config.toml
n_layer = 12
d_model = 192
n_head = 6
n_kv_head = 6
head_dim = 32
d_mlp = 768
vocab_size = 1051
activation = "squared_relu"
norm = "rmsnorm"
norm_place = "pre"
norm_eps = 1e-05
positions = "rope"
rope_base = 12400.0
rope_fraction = 1.0
qk_norm = false
attn_scale = 0.177
bias = "none"
tie_embeddings = true
parallel_block = false
extras = ["some layers without attention", "local attention windows", "gated attention", "exclusive self-attention", "an embedding shortcut", "norms scaled by depth", "capped logits"]
init = "uniform"
init_std_qkv = 0.0304
init_std_o = 0.0
init_std_up = 0.0304
init_std_down = 0.0
optimizer = "adamw"
lr = 0.0017
beta1 = 0.9
beta2 = 0.99
weight_decay = 0.065
lr_head = 0.0149
grad_clip = 1.0
warmup_steps = 213
schedule = "wsd"
decay_fraction = 0.647
decay_shape = "linear"
final_lr_fraction = 0.0
batch_tokens = 16384
seq_len = 2048
doc_mask = true
train_tokens = 150700000
steps = 9198
dataset = "wikipedia_en"
Each number is 200 + 30 x the weight over the matrix's rms, rounded and kept within 0 to 999. Layers, rows and columns count from 0.

# layer 6 attention key, 192x192, rms 0.109, rows 169-191, columns 96-143
254,187,211,236,183,172,200,218,222,196,203,189,285,228,184,197,230,193,200,212,171,165,178,170,177,152,137,221,214,220,270,147,192,189,189,220,248,169,239,209,181,185,236,208,200,128,235,237
200,239,277,184,231,124,249,174,264,157,165,209,136,178,112,201,192,208,157,217,234,87,186,213,188,201,168,209,184,227,209,222,167,240,162,176,236,188,211,191,180,177,157,226,182,144,263,209
269,181,215,192,199,172,166,183,181,210,232,174,228,210,125,209,258,200,225,161,230,173,144,189,202,154,194,198,243,189,228,152,208,211,247,205,156,209,231,207,236,168,188,209,200,117,224,285
183,201,205,207,182,198,227,213,236,179,177,181,177,201,233,239,224,208,143,197,183,174,179,209,180,174,179,191,211,223,198,177,204,255,188,219,197,193,176,229,200,223,222,191,214,215,182,222
207,217,223,202,216,210,241,265,150,189,230,236,214,212,212,148,226,199,216,193,200,233,219,216,230,214,194,176,218,146,231,190,209,221,160,187,205,176,231,237,162,236,202,219,176,203,230,227
178,185,188,209,177,225,179,192,190,218,185,227,192,203,230,230,264,197,182,207,216,199,232,185,179,202,200,198,218,172,221,136,208,208,205,206,226,230,169,214,202,209,234,202,209,221,191,224
239,205,199,180,207,200,210,240,119,199,247,246,223,211,199,139,226,192,240,193,215,235,219,209,200,225,210,208,242,151,233,233,238,203,177,214,211,181,236,223,194,190,172,230,183,191,236,227
163,221,222,201,156,187,213,181,206,194,237,166,204,206,188,179,194,178,217,202,250,205,228,197,194,190,210,208,246,207,215,239,256,177,230,243,203,186,190,188,176,289,129,142,196,194,193,218
172,197,179,241,175,190,231,210,199,195,220,218,239,213,213,153,226,206,223,245,250,218,209,264,197,164,234,183,170,175,267,181,251,166,187,230,215,183,202,237,179,213,176,205,230,194,171,204
205,228,200,180,199,186,184,204,203,184,177,149,195,150,169,232,191,204,188,156,216,165,156,251,200,150,182,189,139,203,225,180,183,208,241,195,237,232,191,160,231,226,196,199,229,210,213,204
157,177,205,224,216,240,223,172,193,210,222,257,173,187,220,180,221,207,207,243,207,272,245,168,194,245,236,246,242,235,209,207,228,165,143,224,175,128,196,239,220,202,244,168,210,170,157,181
208,225,176,180,180,179,201,180,250,210,184,182,202,167,211,248,190,150,195,177,187,234,158,204,198,215,182,199,187,192,164,201,194,210,229,215,202,225,210,218,215,178,152,179,204,256,244,180
241,215,195,215,241,202,162,215,162,174,164,179,207,215,207,184,230,225,190,227,230,132,212,224,222,171,189,168,188,204,209,199,172,231,202,213,222,221,214,185,206,219,175,213,193,172,174,216
251,198,157,185,200,172,102,176,139,221,165,195,209,225,176,171,223,172,205,192,212,135,166,251,213,187,165,143,184,141,221,168,197,259,248,186,250,303,174,211,197,222,184,209,242,146,170,260
219,255,252,242,236,195,206,214,156,175,238,206,223,185,232,221,247,221,178,189,213,206,233,211,232,204,181,171,236,193,186,187,186,202,214,201,224,206,182,148,217,194,174,194,198,195,196,160
166,163,145,166,161,218,174,169,224,212,218,211,181,218,225,191,178,163,197,200,163,218,182,201,187,195,207,234,169,206,225,196,246,222,180,196,192,193,189,232,215,207,242,208,211,228,200,219
207,215,176,176,181,191,153,222,208,212,235,229,202,190,162,190,101,167,203,193,168,197,170,184,166,211,206,199,210,247,188,278,244,185,134,217,192,160,209,171,225,175,177,219,216,261,210,167
158,162,154,199,151,224,143,201,201,238,213,246,172,164,272,180,172,179,204,204,213,263,263,199,219,240,194,193,222,182,182,213,205,239,208,209,197,190,160,159,216,220,236,179,212,221,179,194
195,164,209,247,147,201,252,254,196,216,236,206,265,231,262,186,246,195,184,228,112,206,230,210,166,178,175,189,193,196,263,157,235,180,164,237,217,208,227,202,211,218,255,213,165,196,208,186
200,232,196,175,218,164,165,252,204,208,169,194,251,151,68,235,124,202,223,186,219,147,165,186,198,180,159,156,174,243,175,172,156,159,182,196,209,232,177,165,172,172,172,220,215,266,195,214
140,183,226,229,203,224,290,270,238,198,197,167,226,176,240,238,172,219,173,227,135,205,240,208,196,178,216,202,174,233,214,196,176,148,168,171,215,222,162,163,195,230,238,212,186,258,154,130
188,205,218,202,207,234,199,319,124,212,229,268,253,158,196,209,183,170,186,193,190,219,192,186,202,186,171,206,214,201,206,211,230,238,137,203,219,212,187,182,167,199,198,209,185,281,184,228
226,193,214,264,184,216,158,133,225,216,200,183,260,173,230,281,188,187,204,226,195,180,215,187,184,160,171,216,161,264,201,177,206,147,209,233,206,207,202,159,221,161,232,177,208,129,210,179
# layer 6 attention query, 192x192, rms 0.107, rows 170-191, columns 96-143
252,216,244,217,203,166,215,158,225,203,176,206,166,196,186,201,197,248,137,198,159,181,198,216,172,137,237,246,191,244,201,195,148,211,171,181,211,192,203,202,165,199,234,212,196,182,227,138
250,236,225,214,216,217,172,215,201,188,213,123,226,213,127,223,287,136,194,183,150,188,149,232,153,138,157,159,172,156,233,228,219,257,196,199,158,192,257,220,204,173,205,208,145,211,213,225
212,184,172,174,207,197,187,158,180,197,190,197,204,204,195,182,219,189,200,205,229,144,169,204,200,189,197,164,169,244,206,168,188,200,193,218,183,199,235,208,182,212,217,189,192,188,199,153
195,220,194,164,208,212,182,226,232,207,221,204,200,197,207,177,210,190,172,191,185,244,236,136,216,251,190,187,220,208,200,178,179,198,200,230,191,172,188,216,196,192,259,203,237,182,201,236
173,170,203,215,181,226,182,156,233,183,204,244,187,208,196,166,215,205,207,217,242,201,217,206,204,213,214,171,201,180,201,160,188,207,192,201,196,188,199,209,197,249,199,165,234,199,217,182
190,217,184,209,227,219,201,204,223,211,224,222,205,168,205,190,256,166,197,183,198,236,224,156,202,230,196,210,224,168,208,205,180,199,187,203,184,157,196,185,227,211,228,186,212,194,222,261
201,236,176,228,245,152,203,179,198,183,184,209,234,202,208,181,232,177,198,227,199,186,183,219,189,244,201,173,184,189,196,206,186,216,164,190,203,257,187,166,201,207,177,217,193,135,234,226
225,202,182,233,198,245,202,127,153,186,193,171,223,236,242,198,180,180,213,232,174,118,152,144,210,168,168,172,188,233,204,158,148,189,252,200,176,228,224,226,213,215,225,185,208,193,222,185
177,206,173,187,207,201,248,177,178,186,197,211,177,253,215,233,181,174,195,243,183,138,179,219,221,180,130,196,163,199,211,190,195,241,212,229,254,253,183,253,198,256,228,164,191,182,235,153
232,211,240,233,215,194,161,223,228,218,204,200,199,125,190,159,207,228,207,170,193,219,205,170,166,254,213,197,245,210,204,199,172,146,206,176,152,179,204,180,157,127,184,233,201,207,181,286
228,219,252,237,200,202,160,183,167,176,198,231,207,157,231,237,206,219,188,188,207,184,251,235,200,167,217,219,168,197,240,182,209,194,152,154,215,186,174,212,163,197,178,181,199,216,166,223
183,214,208,176,191,168,229,191,176,172,228,206,213,226,185,192,163,253,175,240,204,164,158,224,266,244,237,217,153,212,191,167,230,252,180,175,234,225,225,224,149,255,246,168,235,143,220,139
255,206,258,225,178,178,158,169,192,162,198,249,212,210,213,224,214,212,190,203,235,192,246,221,230,159,199,162,266,182,208,186,221,263,206,187,210,175,238,199,212,242,208,154,210,172,256,236
221,247,193,163,195,191,206,173,140,162,184,181,152,213,193,229,176,238,185,260,188,85,148,235,250,245,237,227,118,283,192,171,177,261,163,186,267,197,228,225,194,221,247,159,283,116,173,169
174,143,167,229,195,208,228,222,198,234,210,245,240,216,212,140,245,160,230,183,239,283,218,178,189,181,168,229,228,128,228,225,215,163,194,235,144,204,180,180,231,220,178,199,159,216,236,219
193,181,204,247,232,207,178,247,201,205,204,223,238,206,254,266,157,203,156,176,220,257,223,224,207,223,221,308,197,160,220,253,235,192,131,214,221,190,216,176,209,175,170,189,194,193,172,181
211,166,193,178,177,219,201,182,175,188,212,235,185,220,249,168,231,197,220,203,227,266,244,206,266,213,182,223,191,144,228,200,222,179,228,211,213,223,167,203,192,240,171,162,209,198,149,222
154,150,155,214,157,211,190,230,242,191,245,194,256,253,206,212,231,183,178,207,195,194,216,212,162,206,178,167,235,228,241,161,246,178,189,221,162,170,235,250,202,233,239,228,255,178,243,176
204,214,219,196,189,222,162,259,220,181,185,138,233,198,188,276,166,216,148,192,174,235,192,196,216,165,185,197,186,199,201,224,171,225,174,209,207,178,201,219,170,166,203,219,180,254,190,193
140,173,181,200,188,153,184,236,188,208,207,187,248,234,189,233,163,204,181,208,181,172,191,201,199,235,248,185,217,241,196,185,217,205,197,136,205,229,203,233,192,211,178,251,252,228,192,100
174,199,161,162,213,266,167,256,251,214,241,181,250,185,224,234,166,140,145,183,200,238,195,153,220,236,169,210,162,201,217,196,194,187,171,247,187,188,190,208,184,186,249,174,209,225,190,169
218,153,200,250,165,195,220,215,248,177,199,170,253,215,210,243,173,204,200,216,188,197,154,232,159,145,157,256,208,218,234,233,248,203,223,224,191,193,188,211,172,156,201,185,217,163,262,216
# layer 6 attention value, 192x192, rms 0.102, rows 160-191, columns 96-143
223,211,136,206,219,241,218,239,187,162,248,189,216,197,169,164,188,217,193,190,194,223,134,163,230,189,196,165,211,225,182,198,142,208,198,191,191,185,237,188,227,216,161,207,171,220,233,213
166,215,149,222,153,220,153,233,153,230,253,177,233,222,205,237,214,178,200,159,166,247,211,196,181,181,165,219,160,216,246,224,210,181,149,167,190,171,292,199,249,224,249,137,172,245,162,215
217,200,190,191,209,210,177,174,222,198,246,244,209,149,210,268,219,208,161,211,173,199,250,227,243,197,146,185,198,201,240,197,175,210,190,195,237,186,241,226,234,219,293,164,248,175,227,199
155,227,248,187,158,163,264,234,165,227,230,193,202,241,215,225,223,176,171,179,127,222,168,197,151,265,223,223,181,153,209,187,161,214,220,179,245,230,182,204,120,157,182,210,211,181,187,216
174,229,201,180,179,231,167,193,190,193,208,192,227,223,241,228,206,168,135,159,185,199,187,196,238,234,176,231,169,170,229,152,177,270,147,214,224,192,283,190,149,276,211,135,221,164,211,179
193,222,223,197,195,149,178,204,172,224,204,206,186,181,163,188,208,157,200,253,196,170,177,190,194,216,173,183,206,182,169,211,228,238,216,128,229,214,171,225,216,186,178,236,192,188,247,255
208,204,133,250,158,164,254,161,219,230,188,193,211,233,153,183,192,181,187,177,188,162,144,188,217,238,216,207,204,144,191,193,163,242,184,213,188,250,182,236,139,208,177,210,210,172,224,193
195,191,249,232,208,198,189,167,183,149,176,203,223,182,189,152,190,197,227,258,254,155,215,218,218,236,202,214,254,244,225,223,228,169,244,186,203,226,181,233,236,186,172,226,206,148,180,217
199,174,244,220,188,174,210,189,273,237,198,214,215,134,217,221,256,215,166,243,196,186,172,185,224,203,178,249,229,130,199,229,185,154,237,183,197,188,199,192,161,158,241,168,241,189,149,157
219,192,207,193,255,218,219,176,253,181,195,219,171,166,276,197,208,206,199,176,211,208,184,205,232,210,199,221,225,198,194,220,180,195,158,246,142,161,232,192,148,201,194,204,220,188,166,179
209,186,156,203,220,147,264,143,192,212,187,218,209,208,202,220,197,254,198,223,202,186,197,215,193,207,200,171,234,186,191,202,159,192,216,206,233,206,200,214,178,193,197,218,215,201,199,185
141,218,224,139,183,219,202,244,200,253,175,195,155,235,222,206,180,156,214,187,173,211,235,223,155,236,196,210,142,216,157,185,242,175,129,165,243,228,211,167,235,261,256,202,166,203,220,208
131,226,265,220,186,235,163,193,185,172,239,201,252,229,219,205,243,153,174,198,226,210,253,218,211,231,172,263,223,203,270,166,231,194,187,145,194,204,240,226,182,216,194,170,202,156,218,211
189,206,220,215,230,204,199,154,157,219,235,189,195,217,237,217,184,194,238,224,192,219,192,148,160,184,216,198,193,218,178,189,193,198,196,196,214,211,222,180,222,208,231,207,158,172,183,193
185,211,188,251,225,162,225,191,172,189,250,208,258,237,175,210,189,172,211,167,198,226,185,160,197,266,193,218,214,209,202,213,176,140,198,128,140,226,219,208,179,167,138,196,162,197,209,216
164,228,182,173,140,236,179,262,203,208,164,173,151,185,156,190,213,111,180,160,176,206,150,161,205,239,175,203,158,160,165,216,192,187,146,124,228,202,256,210,170,189,241,160,155,212,142,249
202,213,231,186,157,215,151,202,158,180,198,185,212,234,141,188,222,177,235,215,196,200,217,206,174,181,195,185,235,209,240,201,212,211,284,151,213,189,210,189,213,161,133,221,209,167,219,254
200,190,237,311,152,122,244,171,216,213,232,175,196,201,176,192,209,264,182,199,163,212,216,215,200,159,227,192,232,193,208,205,176,173,231,274,186,209,173,240,198,181,244,180,236,163,117,134
194,192,211,224,213,183,165,214,187,218,222,180,267,212,221,190,214,193,237,194,249,229,180,173,171,187,191,243,194,201,216,206,211,179,203,177,136,189,199,194,214,171,156,206,181,242,168,187
203,195,224,226,178,230,151,221,166,232,223,228,231,218,210,238,199,192,237,228,183,239,256,219,138,186,159,222,191,224,241,214,243,197,236,194,209,196,200,188,306,204,212,168,175,199,196,237
224,206,255,243,221,201,131,205,162,170,219,226,206,224,203,236,220,163,215,220,190,253,247,174,176,234,148,199,223,230,247,217,211,206,257,193,173,194,213,189,202,192,218,138,212,156,198,265
220,196,230,188,191,174,199,172,221,221,173,252,207,218,219,211,223,182,227,161,188,196,258,189,185,247,171,231,179,200,216,213,200,191,226,236,187,190,201,226,222,129,211,218,201,189,177,210
207,172,150,231,233,244,201,219,173,210,182,167,151,158,165,176,201,206,244,266,244,209,129,146,177,178,178,186,230,233,194,245,168,158,242,175,181,197,212,176,244,220,218,198,167,225,159,243
272,219,233,200,213,129,196,260,208,171,177,257,210,141,197,198,205,240,178,153,201,162,252,232,240,207,216,178,204,203,171,221,205,185,176,254,242,187,149,242,266,177,212,222,274,210,202,205
240,199,214,200,208,240,226,238,228,172,201,197,180,128,205,163,190,247,180,245,218,199,174,205,248,131,204,178,256,213,186,199,209,190,224,189,170,179,179,176,213,183,219,210,211,202,175,187
202,208,225,145,238,244,187,193,204,157,224,250,229,225,246,208,178,161,209,157,206,225,251,213,202,250,178,227,221,206,245,222,233,165,171,239,163,172,234,206,220,181,184,198,175,198,213,224
271,198,203,167,297,210,157,156,203,159,153,216,203,158,271,180,168,266,229,244,273,158,197,232,245,168,229,173,220,236,196,180,181,254,204,234,176,165,205,162,179,211,187,219,243,148,211,158
197,193,206,247,184,158,230,180,206,224,189,208,169,193,163,179,217,191,245,225,228,182,194,196,187,207,226,188,234,191,182,226,217,183,261,204,177,209,153,220,197,114,163,271,204,201,202,220
185,222,223,146,207,285,217,200,211,167,196,181,195,171,230,242,200,180,181,221,206,194,165,231,238,175,230,218,200,175,206,157,206,198,170,204,222,201,226,174,185,234,204,170,231,189,231,169
228,210,219,223,172,150,210,238,188,194,225,205,182,190,138,193,215,201,216,191,192,208,167,201,199,216,206,175,229,220,197,238,172,184,259,189,205,204,191,206,211,117,134,259,183,195,167,248
212,198,150,164,207,184,230,165,213,193,175,231,194,185,190,230,196,215,231,219,255,176,236,243,251,216,173,173,209,237,179,237,234,116,196,189,136,208,204,183,248,235,215,236,200,217,251,186
220,185,234,193,238,158,212,167,196,184,189,217,209,177,219,200,157,195,231,214,232,197,154,199,222,248,187,203,227,236,164,250,236,100,202,191,171,219,203,169,191,195,220,194,167,156,198,184
# layer 6 attention output (transposed), 192x192, rms 0.101, rows 160-191, columns 96-143
212,209,160,196,191,260,181,219,210,203,197,154,253,196,126,167,204,212,219,211,229,174,134,150,189,183,163,231,252,248,197,228,230,215,201,177,233,226,192,157,232,219,163,221,130,244,172,172
181,224,167,216,189,234,172,242,144,219,240,225,222,215,211,220,206,187,195,144,168,204,223,191,231,216,190,186,142,240,212,203,226,194,144,261,156,226,253,220,198,260,197,168,173,193,173,179
261,166,215,212,247,229,217,200,195,185,232,211,175,142,250,227,210,191,160,227,138,189,210,283,281,231,246,192,206,180,263,238,164,211,124,249,191,111,244,220,271,223,207,154,229,163,251,211
183,209,273,212,169,244,248,243,179,206,208,200,164,224,203,225,235,196,149,167,212,254,201,188,232,246,215,199,227,138,217,114,216,209,206,134,201,207,194,226,147,163,166,235,223,204,193,201
215,214,258,148,160,283,184,192,171,188,200,188,177,172,225,204,230,200,208,189,216,226,168,235,241,200,214,216,151,202,246,186,227,230,157,254,189,210,260,193,201,236,170,153,196,197,216,192
188,160,247,191,226,216,194,227,189,234,179,171,184,218,176,191,208,159,233,210,180,199,203,179,157,232,190,182,204,157,222,192,211,235,199,160,256,180,174,192,207,202,195,203,200,180,213,238
150,185,207,193,161,224,272,174,240,241,199,211,131,174,192,233,209,181,269,219,212,201,146,221,261,205,167,201,174,150,201,216,191,180,234,188,205,237,211,196,131,211,183,154,217,205,201,240
175,180,220,222,210,153,218,167,199,178,177,233,197,215,199,155,148,141,229,223,211,183,231,228,183,182,166,199,205,232,240,237,171,185,210,157,189,239,177,194,235,152,197,219,250,149,251,237
198,203,213,264,170,197,259,205,242,230,208,218,201,180,213,236,211,239,192,232,213,202,170,207,226,140,205,205,223,127,183,220,179,161,178,205,194,105,247,188,135,168,236,175,258,231,221,189
207,235,179,240,201,188,187,184,210,176,210,243,172,203,246,206,191,211,180,196,227,211,206,205,242,207,211,213,200,217,172,202,170,171,199,209,176,211,216,199,165,203,227,203,161,225,194,196
230,169,165,213,210,137,287,111,222,172,198,214,215,193,164,205,210,234,122,208,157,175,224,241,245,203,189,125,204,148,228,208,154,187,226,175,160,174,230,217,230,190,195,217,274,174,246,217
175,210,222,113,176,245,176,287,189,228,183,160,191,218,259,199,232,116,175,173,167,249,246,170,193,272,254,247,180,187,180,153,200,209,135,199,180,192,177,274,219,197,213,190,190,200,214,183
159,193,248,207,198,242,170,230,185,231,220,220,202,228,236,193,217,129,228,202,209,228,216,204,179,202,180,235,178,226,259,225,238,239,162,193,218,211,225,163,194,192,191,219,206,174,243,216
207,204,238,212,233,210,217,155,144,189,238,196,189,208,187,238,224,187,199,235,217,222,183,175,178,185,190,214,180,252,221,158,208,189,176,183,198,208,228,158,227,203,225,193,216,190,162,199
140,214,201,267,180,198,189,221,195,226,230,252,229,226,170,213,197,162,236,163,212,217,170,164,190,219,159,234,226,214,213,226,228,186,204,135,230,285,191,157,181,172,193,247,164,225,176,206
143,240,199,166,151,257,201,262,222,198,169,224,165,177,231,167,185,186,227,200,154,199,206,174,240,237,191,209,178,144,148,233,175,137,169,195,223,160,232,241,179,165,217,168,148,237,219,222
180,160,225,168,214,194,158,205,188,239,184,157,194,213,183,213,192,184,244,193,190,208,219,196,132,212,183,187,233,197,217,193,249,232,237,183,232,197,179,179,232,199,153,197,220,160,208,193
185,181,165,280,189,167,236,177,250,184,245,269,182,215,166,224,211,303,127,209,193,218,193,237,232,129,166,164,247,173,178,181,139,172,233,202,185,157,200,202,153,179,222,212,287,156,208,188
160,236,216,263,204,191,171,211,174,225,212,209,255,241,180,218,176,185,259,175,262,212,156,162,124,155,160,225,164,241,188,195,234,201,228,197,194,288,186,144,120,206,211,209,194,235,126,173
204,195,202,215,209,177,178,217,186,230,208,195,231,219,202,233,187,158,217,184,185,222,225,205,171,198,212,191,181,221,209,195,218,219,196,227,161,232,216,226,213,220,180,170,216,137,198,202
230,181,202,269,211,186,162,204,169,227,190,217,165,200,251,256,191,127,251,191,208,241,172,229,157,209,195,210,223,232,216,166,214,189,198,202,198,199,211,182,233,187,230,179,201,150,181,213
198,213,214,224,199,141,203,163,172,209,231,219,160,185,249,232,173,162,226,203,198,197,205,224,205,210,188,209,165,246,193,213,177,169,217,238,162,207,202,245,179,144,241,183,224,231,185,201
197,208,113,211,215,190,209,210,198,236,207,177,204,200,163,160,186,184,230,239,203,172,188,153,137,160,147,186,222,235,182,219,173,155,203,197,232,168,206,183,235,197,223,197,191,234,199,213
271,198,242,224,231,170,185,249,147,108,187,229,229,193,202,165,194,266,136,155,190,162,229,233,256,214,244,213,249,182,195,236,172,204,189,197,206,202,140,264,268,194,199,228,236,172,180,206
205,188,136,249,215,223,184,227,252,169,205,206,239,215,181,188,181,259,155,228,226,193,205,160,201,196,224,208,287,178,177,204,176,200,222,175,215,159,194,159,210,205,228,216,149,212,206,196
187,219,203,220,205,163,156,173,186,200,226,232,215,207,255,190,167,162,197,161,194,197,255,205,218,216,204,218,190,241,210,244,211,181,193,224,172,257,219,214,256,183,200,235,170,224,195,200
248,213,182,208,226,179,145,141,173,180,183,208,195,197,219,217,169,233,217,210,262,196,186,215,195,212,248,195,199,250,219,197,199,223,234,197,206,224,161,171,206,236,241,197,205,193,194,207
167,163,201,218,219,159,212,197,202,242,207,194,178,195,165,200,204,171,250,222,204,178,182,170,140,202,155,199,230,205,190,216,196,189,242,157,225,193,161,177,191,144,203,219,235,214,174,235
200,204,243,110,206,271,188,239,177,202,202,157,208,186,206,221,234,225,217,191,227,211,201,177,212,197,244,229,200,175,215,181,259,230,143,193,257,192,201,161,218,225,167,202,218,188,212,184
183,148,188,228,191,145,198,198,211,198,215,206,185,198,142,197,166,196,192,182,169,193,217,180,170,234,167,163,263,178,177,206,187,178,224,174,200,190,158,229,237,157,179,262,211,190,192,189
159,187,155,184,246,147,210,210,207,230,205,225,190,199,200,216,143,169,218,177,190,192,257,208,209,232,254,207,214,196,201,258,153,169,188,210,195,196,162,231,236,216,235,204,193,207,224,182
181,217,205,215,216,130,214,201,186,155,158,248,183,227,210,220,143,183,188,196,225,223,187,210,202,237,236,240,235,213,174,204,145,134,185,141,169,258,183,188,222,168,242,200,191,179,215,191
# layer 6 MLP up, 768x192, rms 0.11, rows 0-17, columns 96-143
214,181,229,222,184,199,224,175,196,173,199,186,183,189,196,153,197,197,196,230,144,232,215,197,188,222,214,214,191,209,202,236,185,207,179,196,228,191,203,190,200,192,184,200,201,197,204,201
208,186,211,201,203,202,192,219,188,235,221,160,212,211,177,229,152,242,221,252,274,181,176,202,213,185,250,192,239,200,199,246,230,216,228,218,92,173,198,201,182,241,228,207,204,202,205,184
229,222,200,170,202,160,191,223,237,205,167,210,221,219,241,196,200,226,178,202,161,235,193,201,241,189,205,191,154,243,204,203,200,225,187,198,162,203,210,205,213,137,233,178,217,162,202,185
205,187,190,193,142,199,186,235,217,185,191,219,142,153,193,182,165,199,228,228,183,218,146,156,202,184,159,228,232,224,183,206,202,143,197,209,223,155,204,182,157,180,237,187,178,268,176,228
184,230,189,209,228,197,230,169,158,181,224,211,184,204,193,224,214,211,196,213,248,264,225,215,139,207,269,203,216,196,237,299,161,234,220,206,188,200,244,218,178,174,181,192,177,228,227,220
150,196,167,143,197,194,199,201,175,215,209,278,189,192,249,174,273,237,226,190,287,222,202,198,177,211,239,183,161,204,200,178,223,191,187,179,202,221,186,240,179,187,205,191,189,203,228,235
177,175,137,196,255,189,189,227,229,265,127,211,199,223,223,230,212,194,196,251,198,187,179,227,132,172,226,224,211,222,205,186,203,208,213,160,196,181,166,136,207,229,178,228,207,191,203,172
192,187,182,213,182,194,195,243,182,196,202,186,179,182,195,186,209,220,184,200,210,216,225,208,161,251,226,213,242,193,227,253,241,149,157,227,198,177,183,196,223,206,173,189,199,198,195,238
174,142,145,227,243,143,150,173,164,254,154,206,166,231,204,206,202,204,180,257,181,187,119,270,175,233,214,157,215,182,157,174,155,235,207,217,199,169,192,187,148,188,141,250,149,163,219,183
179,131,241,174,209,169,190,220,176,174,204,175,207,231,204,156,183,212,250,241,219,257,176,216,214,178,220,193,178,204,191,223,230,207,204,182,128,204,178,138,148,161,188,180,190,136,227,237
155,192,179,127,182,185,143,256,252,183,178,226,114,185,172,190,181,169,168,227,210,225,242,210,208,192,191,176,239,190,143,177,175,157,282,292,203,169,184,202,210,192,205,224,147,202,198,223
201,203,190,201,255,273,227,163,183,203,185,278,255,171,220,178,165,188,232,235,196,175,158,234,145,192,154,213,219,228,233,241,196,201,131,217,212,184,166,199,187,164,215,177,183,198,186,202
240,197,201,175,242,246,151,330,203,184,200,196,220,153,189,235,215,242,204,209,163,197,204,190,168,217,213,152,233,195,194,178,255,199,211,237,184,143,152,163,215,177,177,228,117,214,221,241
193,166,211,183,213,222,269,222,213,199,192,198,176,148,187,193,254,212,232,183,246,227,131,204,224,172,212,225,238,223,170,195,189,206,218,214,197,202,185,241,241,176,169,266,216,245,206,188
189,199,192,169,216,236,174,210,266,217,143,240,196,172,183,187,147,186,230,225,178,269,167,245,194,203,266,164,285,195,165,240,186,176,136,196,198,198,276,209,231,197,225,255,201,197,245,231
280,205,244,179,194,194,127,160,224,195,201,188,183,146,214,157,209,204,167,240,244,240,182,205,170,182,273,154,239,211,254,210,190,164,164,204,200,140,192,167,184,153,165,194,147,205,235,289
187,192,165,244,179,171,243,192,228,187,217,216,149,175,195,195,213,143,214,259,202,173,210,198,164,225,175,241,208,226,203,189,175,159,177,235,177,179,214,172,213,195,175,181,202,186,209,192
226,181,167,179,188,236,211,211,162,163,192,209,190,232,211,189,252,215,164,220,156,223,228,235,196,213,238,239,161,211,178,195,241,221,178,230,185,162,196,197,210,231,186,214,139,214,174,222
# layer 6 MLP down (transposed), 768x192, rms 0.102, rows 0-17, columns 96-143
224,240,211,207,203,208,207,185,247,227,179,222,216,199,185,216,237,188,220,210,218,182,216,247,189,231,215,225,197,227,154,210,237,228,206,179,229,234,155,276,204,190,198,238,188,223,198,173
194,154,212,213,147,240,185,189,181,209,230,183,229,199,182,213,200,176,184,281,214,199,268,216,229,169,220,201,198,194,215,161,203,210,232,200,205,187,246,173,235,282,196,149,205,172,203,150
193,179,203,207,204,175,190,226,237,181,216,215,209,251,226,170,213,202,177,218,190,209,254,181,176,217,214,210,144,188,240,158,222,275,225,153,219,206,220,203,200,203,217,240,205,209,210,179
167,206,181,231,178,221,206,211,228,194,261,240,217,197,221,213,152,210,234,177,228,240,164,266,194,238,207,273,146,193,167,174,169,223,228,177,186,172,161,179,173,219,215,168,212,192,205,195
168,194,167,206,213,246,208,142,207,161,129,241,213,161,121,216,236,195,191,182,254,258,173,186,254,198,202,212,210,220,199,194,217,150,190,180,167,247,184,214,218,181,148,198,217,200,157,185
266,148,184,186,185,165,214,180,193,247,199,170,203,229,178,195,206,166,276,206,190,203,222,225,223,224,245,225,244,130,168,233,266,251,174,175,242,210,199,219,225,234,191,281,282,196,227,184
251,207,239,166,226,209,206,149,170,173,210,207,179,174,236,242,182,192,220,229,134,180,150,182,232,220,221,162,188,227,138,198,223,202,183,210,210,211,204,169,194,189,192,201,180,268,169,217
164,174,159,240,184,195,227,196,232,193,200,193,198,180,169,214,228,183,215,226,181,211,199,200,173,227,209,194,167,173,185,189,162,178,227,200,215,232,144,251,198,180,218,201,176,224,241,214
224,175,228,177,170,226,161,174,210,213,203,155,224,157,187,255,196,222,203,204,201,208,208,148,210,226,184,215,202,190,243,236,172,181,198,219,224,187,187,200,186,188,161,161,219,174,227,166
123,212,164,192,211,193,167,231,230,195,231,198,237,215,217,217,182,182,218,142,176,173,181,177,205,168,208,226,160,211,201,194,185,207,208,195,273,166,194,217,194,272,210,158,204,227,218,182
235,259,232,237,245,190,209,208,152,219,206,268,202,158,182,226,223,238,184,165,221,243,239,183,215,213,198,201,199,194,238,205,144,215,209,151,201,217,255,203,228,201,177,185,212,193,237,188
176,215,213,179,154,186,208,161,244,178,210,145,201,210,231,201,221,193,234,155,235,219,198,206,255,201,230,198,213,196,221,197,164,129,230,185,195,195,193,171,235,191,134,214,251,204,199,224
229,232,219,228,163,177,208,214,188,200,154,187,161,191,205,185,225,177,215,162,222,205,184,167,173,169,181,166,196,187,159,156,206,188,205,220,259,166,263,238,217,164,184,239,193,152,178,265
154,182,177,225,246,206,239,218,225,169,176,160,205,186,189,179,273,222,176,177,185,242,163,219,250,160,167,172,242,231,199,276,190,151,219,258,242,161,222,178,239,211,222,207,214,216,207,212
234,211,189,191,243,163,199,155,189,155,175,214,229,258,180,156,186,205,251,224,247,213,250,237,190,174,203,133,201,177,254,178,182,193,174,209,231,134,210,222,219,163,255,197,137,166,203,192
216,208,196,194,170,159,138,215,187,132,166,212,288,196,198,197,237,213,180,232,202,170,200,206,170,182,216,230,161,206,200,162,222,178,217,202,188,172,183,206,180,173,233,271,205,189,273,234
138,241,177,172,144,196,201,154,196,199,190,161,187,196,184,205,213,189,207,211,198,181,209,192,201,208,226,200,235,206,167,138,134,144,254,212,268,218,212,190,210,217,224,252,196,232,203,198
236,177,185,183,202,227,227,174,215,236,194,212,241,184,204,196,179,212,196,252,215,228,217,169,169,225,184,167,263,193,225,231,246,201,144,190,215,206,182,228,203,158,221,204,235,185,166,170